Part of a small language model's weights.
Size: 5 heads of 64 (1 for keys and values), MLP 1600 GELU, vocabulary 16384.
Architecture: rotary positions, no biases in attention or MLP, tied embeddings, attention and MLP in parallel.
Each number is 128 + 32 x the weight over its row's rms, rounded and kept within 0 to 255. Layers, rows and columns count from 0. Numbers have three digits each. The size before them is the row's rms in percent of the matrix's.

# up: layer 5 MLP up, 1600x320, rms 0.104, rows 565-611, columns 192-255
# down: layer 5 MLP down (transposed), 1600x320, rms 0.0946, rows 565-610, columns 192-255
up565 102:078143142187140083093116189134112155089126118183164093136175132166101086125129163117151133118119157224181127123088101116149148200148170087099093117135169105138142148120123135115127107161149125
down565 097:117102101114110088094102134157093087072120150114121145111095112094049171151126135118136137147132113096137094145112168150165182076185095114072124141122125112156174104126076144104163103141085134
up566 096:153197096143119118135177129151187098080180081100160092094163177156096121118137179096089134152105091133169130144135129130152125105138139117108067091124168101152145086130118125120143101122149104
down566 094:130133098079128135141125170114065123156099116093085159087166186072157087121149143153137098092104133137094172122078144143111160118175171121121190193136093100105123128207097101095116153109154151
up567 103:139138056125161101127107138155123163128120160204093100153127080139095109135163144099131133111015142135129115078093150179160096167113103080115131107115149103080167100064130135137113112218110112
down567 106:096118164088080116137146190171117111111122124144127184115143142149140158179093145091107181154089155108132148129114073147109167116074081111155117111120123129087184115131123152115128145145111168
up568 103:143114169132130153169178100152160133137194128136190107139140132144197135150155100163131083119135097134165130142171120133177094125161070107094157152168040103147098158172129094184129112094085075
down568 097:108117130084161117092077114102190183139125180152156150093121146096117093137151123087148161108128120140123076119103138159106132096133104155160059123145141139185084094123115194110101094105070121
up569 087:128127159139078142148109202148137144095123109176119096094114089137122128056119208118047126088144152134119101102079161118135143116113131132136074136134103082128149146142133125142125123131126123
down569 088:134113077149147130152146126163111103126104172096154161141136155109091148139150085167132096149181089153098196139097127074100101066152107137153163125112103123166121133136076140122114112152121117
up570 093:166091126092109165175081183127164160108193122144127133121132158165183157106101229182149105133154151178137087147145131130119140213129093123085127130120123147120035121094107117172139147077139137
down570 092:083086149142109152120156131106083154159121113129200182122172119115145108161115133096114130201140109117154109164134088121149100052132113156092098167112097123087158145099141116145142071122141104
up571 085:120176130125150151108124190147100087149125117130164130149114090176117132124169123080142141163198199128148102120101149112141136159142142079093122158134177104158145182147158071084160136138108089
down571 094:125129131100121102116162101175155108137135172121171192087113114112157142066106160122122084102117103108093188123184122165123117125158136118168136118124116127133103072104062141154118160100141195
up572 102:097179137129149134105105166139178120116132157153098069131121137156163127135152109135112111086127148194168118057138163177152152162119134116158034161162113097080109127126144114121124146120166090
down572 097:107162119155160098118118170090113176164149184123101113091133158131183150127076128121026175120116133143133121116116132100115115151091197133174127173130088087108144096144078146151111209150136090
up573 100:149125116133134094117123113181101120114134127106114186082049147109107124088084118117128105086130107163135130146080099167130147119117104082152109134154170058071111155137182140115090125196122099
down573 093:121125086142166119136187114137163136148136133101111165117115097176141182133153145142090116139102163122140191176094089115142133128075076059203149119182109167104135133164115153128147142170141141
up574 106:156164104182145123134028170167127118127156110122176132093181092157188085110130148118131090148182136123055143081184110096118116107149108175104128133094102108115115106135139070089186071072120104
down574 101:159131222163124120131101086133171148149192163178131074166150163172115144178141165167146123102132141149051127181125101156125187151077145134095138137141170107107129166166092128118112130054104123
up575 090:150105139135113142169161166104133126079215087102143121151144134091096066188129133108093088149127190114189069079189178064184101165131056161114113155140201145124133144150142135097106137152078104
down575 087:108118120121170133097147083196105105095102123183157138126073131100152248141133131099137095155207078157129192128090103132069119142121155087133088130150126098190062173113106138131202093151137123
up576 107:096162110172086117118095083167149117079124158127116082068181164144124149185175131161109170095152156126110135183129133176209177145107143133114112139102098177167113053112096124159157123127136141
down576 112:119147194160170166091137119124158159132107222091165164133097127113153107097110181185126164121169161105134115143124159141115140111129091140134113083138138096109080170101094195124155193158134155
up577 109:172164163138126138150096128150178097096155044180143133131105108102129146113120118103106127080123103107123097082094160130173098131087172106085112145056119140189136117132145083117135142113090171
down577 109:073074092145081114118112127162123117088130156077153101116079115169164185141135157110145104147140149100145053128105163172098101060144174125179086134134182147110065092095090120129167141162125154
up578 085:175086090132170093071140181108131142094158056118175187118101072106120124092132166170143146158112106175147093172075110106102088090167181097123143127136071130116132155189157112106167143130057116
down578 090:095168109134089143166131104212149097134110167168116089123130161137147139206121129098091113089112170073163181109192134163153139115103086185144098132104195151159140071088102129164110119159151123
up579 096:134152128157152125137238143123122069156126131156138074150154103147171157083162108125115149047106126125104075076091101155119164134107136119178106140141141104057170160132104123090142118199160085
down579 103:116121089118149156115091185177176179093107158108149191122115194130133106174131135103159130167119119103149175121138133071122088097148117067087162077129098181172102157179115151140134148071114191
up580 093:121186087154126139099078139152175190106113097156111127166113080172105124136133147131092151142114176154092128078089179179074120128125083097137104057150196077080140137175162118135156156182106096
down580 084:092149171140150092119136137117167040120131150125162112160141172080155166101114134151072135078139124117107122123138169105114161088129110150173106139107151150169157090193163113072146140134107079
up581 101:119170075142139149154115130179129140131187053086145169068106101138137088114114165117157123067095174161156118075173099119114141144161164131087106151127102168166119050135106184147178184122112130
down581 089:104129186147109139091076131077189135121159119165083100114167123143064195090145128164113134119184159065143107131114120132131111073126100127095126080199069170115123150113128130092175155132129147
up582 101:119170105157092114117109188117169127125159098152163132114125167109142119128089142070047109104105090119154096132192119136203160191144101071073130122142157155098101108190139144134132135070097140
down582 105:149158117157088095166153107110093125126115058106098141116125106148121177123115100148117097087134106088068098134110111196127142117153158120098150193130158140177167089151093084116140087148136179
up583 101:179131135152149190175167129122105091033146144137174186153139168078118126173118181042106082128129151143106105171174141169124112118160205114116118080105145145098106105108089135158113130094080048
down583 105:149147087233124080100083107113150122105156100147124107130113129153156117081161105163095132093165117176040156161129132116078102116084075096126138097132061121153127116040166109173132118179111147
up584 101:106163148148159071092136120131148110109084111130120160118133128173181094081151127096095120126109143124100115075111102154143127185142156066102109162151069169198096074098092091112130081086121139
down584 095:225142112104139157114080121105106176156137165119148130118133095095103130133114123097060126143137100159147157157126131131095113060144061162127157162083138177130108163111083082044141165173120105
up585 096:139126111130170157108094108148086119127130054123135130056145131078164142162137148114107119122168111152167108139117162110115116145158084129078157106116168107145042107170068173120152147120093114
down585 081:116178123085171150087132140128163089082121106141093103065117143186071141163133089186137160121055121078127143134100128135182091127136149132148110116110126105131068173130124114139191142194118189
up586 095:078136120131117159145165118125108129130154164137150128147153120168139104161176140147086121115157145135100175071129139117141119136135118144114103140101152125125012157108051147112142113152148170
down586 084:154145083145161127062126132149129168129114083162086106110167108135089144118135155143130137105145086099092103149121083121160129147117124090132176090072132143122104140188157153147165117150136093
up587 091:122143132149178129039136127147143151115110074106173108125137114130104122148086157092060123126092113133138106124116166136116122106126085112126163134157053111069131098130188116082119126102119087
down587 100:128107115091072109221148094120091125117145139148113142125120155121126158112175099127178117097178110120150171147163109119126124119133145134129088132121204130165119158106099158215099091111144174
up588 091:163079059139096115129140147171115126112182153218168075106116159133153163150125126194153144159141177144107113139159150107148093095192090087089125113091095128146123105148150153169158146143104145
down588 091:096182170138120102136094155115159121088146135144103108158152074102161117110191121084123118088135149134169119156116064108103151195119146128112140089126146103113125108134144111075127133090137096
up589 101:163213146155105163101149172137186161107134140137184182105119168108188091113095086122099158139121107142145105120130114119129159150138115132129123113131149100144062093137131064158197154068121044
down589 096:149162112149144136191141117123135114100135150183081106171151126147101165109162087116132131152084120140085128107165119091191107084086117152169134118119126083123194084120129152153149095165106121
up590 075:129147126170181152139089150103165186126157128130136106151084170119136162151186114128097123141130114162145111157133170134129137129130066110088113175103153090147087126133083145158141050157089115
down590 094:157170081202155126097115167134125147124167098120109131102126118133131099118193140112105119109122142175173120120116111142155137089114058042096126141095104085130126125101085142161116118108091132
up591 098:099135075171187082043145136131119129073168155108121100169116157121157188163149162179102137073118167128141085075192067115097130169140129136122099128135137123115120101132119178121106118152121140
down591 098:159148108121075140182135086144118108136122149115153107120115116155157237129153128072184115119163065127163100091168155118148048112160175131155084134061076150166139153151122138090193140150108159
up592 100:152111151139132157108177168144173115126148136172101105145101139165090132075163172092150155113221049139137057139148122094162139168146045161119163122155178068094118150171149147096131155121119046
down592 091:113169198089126088164164128084115095111137113139193121171113180186113108141150114108118079180132132110107113128089072143095145130148149138118149192150132142158206066198154161157132150122089116
up593 095:094180059123149164125165108162105114096177153154162111139120153115082168110155116129093101122120137123200132164095206135114153147137064097076111100122044121144166109109147152163088156189110156
down593 094:093129145085107089220108135119152170107114131154143178095138148150153135134119131129116119099061156141083081124109122091105132168088195113169143130128153054113118100130148101119163093114092125
up594 104:188137112143150136090090138106212063092148071138113129122095144115166133106141122139164127111139110109154066128147114211186178227174152103123077113113135118136106129112151108158107064147166075
down594 102:118099118127118147111157178181118111113092105143162099164146176144178102098094225120142097148139224114077170138129106167151135102133193159115113140136141070115142145114150137083097106188177096
up595 105:168149063158125124117127170109135167146125115138175195154142142210148127127213138142060097125131163110177187137110085154189103127102127083134124130116133118113118162157129154183152115097115146
down595 104:117119121118106180108050165139152096143072096077132160119070148157140105151103182108138161140115141108162120123116130135110132126173084141082122097065122085128126076111107094100134134152177113
up596 097:143099144158101119121112206125166130124174163124157112162154060149132111121155117123090137122109157110124145150127136133130105125127107126155150207190140137081164163154157130173123115140076092
down596 090:116105100107164150136109106133127077105097114135082092117137123106133134104139091148112116096196104134150194071170122108089130137125165143125101073143192145207114110095108150042121128141115151
up597 099:140123066146180210088118118122145188076126113176146175139164072089131104133150164065137169106154153115110094103142152144104175124130105145068065128137147089156111106125186119117191138133167126
down597 095:086213171092126117106112113182169194149141141115131110146118038115188116084108084079137131138107126096123130126130136148080118156123074206103122131103130082182138136130142151076154155149144098
up598 097:086166120140119186102093142133150122135144110100158109091092144097158095144081138173156071111124120168142110048120201138181053111141143120088116175098107128045113151150117150101136120095156095
down598 098:201141078087154113189166102153118165150123156104137141080137060168100207133209160074131172169143056105126125200140093075139186072064108160174086065115113074159163064132076086123130093108107127
up599 100:057148091103100114126097090163151127038150150133086121062075100144105133130159120084140141107156174162126127091114165106191122171195103102096147070155160150177113097089162098184083174118098076
down599 093:169127101108088135131133123180152109151135145142128127174103121141124168096113154100161128111132131107113101132148123120127082139197139091086183116104158107109124130140124142146131142074102195
up600 104:167158140142147173170091167149131204101112098137107215094186110150124070099117116097094073139222070151162127123132116105106191178108050135078097073092085130127081114124136103131101203111105165
down600 098:146108173134099117160107128129145079105090114068135160114134105092120128153120132119143117155128122141167089119149149141072154137150083042128078175127113157136111116094180149110147162124139137
up601 091:112112110121150129110110115210125120130136177169184114133150128110144127112181137126120125135127150140143090154154134181152095125120126073122070143096169108159142141131060091099118110139147150
down601 100:125117132134077112086125143115107171128153080143090136137130117162114096155120173146123134075138129122107152132149162068136139156125119170115109114095074141074126164122139102162144135135121118
up602 104:147121088118178134132145183136128186129156121134159142127100134099146077103164127153170116124153195108151115100139177132105120164119149136111133098178150155093133095138132141133121141140105078
down602 103:124130104126066128126086145145135070116100124165118108163184141119129144070128123126138101167121143135119164074126153123105119121087089163130151108113110152154093130144149098122146151166173122
up603 102:156159139134126140115132128151140102086131140143134094146172183130152094130168075083083137116109103117177150152166164094095128142115157099086113088100075106118085057139133122129171117057146104
down603 093:109182129172147146094149104135147127134157167108163133113106033126134148076134127152101154072100084097096132147154165108116136131106074092188127114074126141140129127102167134074129182176135160
up604 101:097109129128104123112133153112160148109179161124144122071150087088135124098095072134128115092106143126157149139113135162128096126124134118146132186125058137113113102121123187102080124154032051
down604 102:117150159126174159092146109126121137186159145187061155134076109090154115094138127137112093118151135150158167112138161144110103109104140107142156171125120136169101089137156140135062101080132145
up605 094:153053120137089141116105118143116079104116138121138106119143070094126109053104135150089064127201123153186073089131108142096112154160123126043074128151107142124129107102133130150106122088131096
down605 080:141097123089154090130179139086158091154109152131153119067078105151172089128162106128178159148088186126161203115096100103123113169141098180229096110161146130059083150171118137092139119111099161
up606 112:107154127135120121108102191130158181105147170140104065078141166182161071119099167107166121133087112145152114058167150123138069130159101102122086136093158163092072140112145155102110223170078140
down606 109:144131123129121189149090142102144107128118158117078153090138147105108186130068141090104121146161132130101133148180110111077074143135158084141120124129169161135108113191103163158107116096078061
up607 092:084131170156206159131092156116133107093144132152149120135103116128167158121151131150125114124218158114137138176127145121111091131138102145103123125095157105052184132145063122156123112147103115
down607 088:147128094130104123115132126153113118142185126060166087127099117180122097083123107117128113188136162063138118126135087121111118104098114109157151119097138145193136108120119073114089150128104120
up608 093:173065100095161131084136132160099153107090173165167123134124157097150185136202143118185135167121141134175160074190135119149140101141114122144129137063090132173129147135108154151119115103129068
down608 097:097200128199052124127118102098183118101191101123104134170136130139059059097101098132048150113137177083079099146077142138137118159102147148115198124224138117096118127125179156118117109116152185
up609 104:144147079150177089090141162128169138138112111086140180107088161116133096220202136142093139080113166150120097117167079105102143158165100134119175065172136090140082140166165169154070133127118083
down609 101:142095145104105125138134092149101182147142140137140134179116133133130115136134185169157148155072199125050048163106072095061130168138125104148143161109127132127103019194107144133100154134116146
up610 103:199140152157149141101110178189126165161188103191103164124124174099218141092143116102124094081105135114164119115120158071110164144164164126141082110165092081124174138156127102117092097144053133
down610 100:138160117073197129130069083159101170163123118161097077128130148150176156068118098159124137137148111098194138181070167117093110103132121139089141098106143131118128176157144130084118146150115138
up611 074:115175108151156123104049163126152132108173052145171098110179126172137130109198164155143195151157174186141154156096129135101122184146136065157091101096118146130103092126065174143103099099136120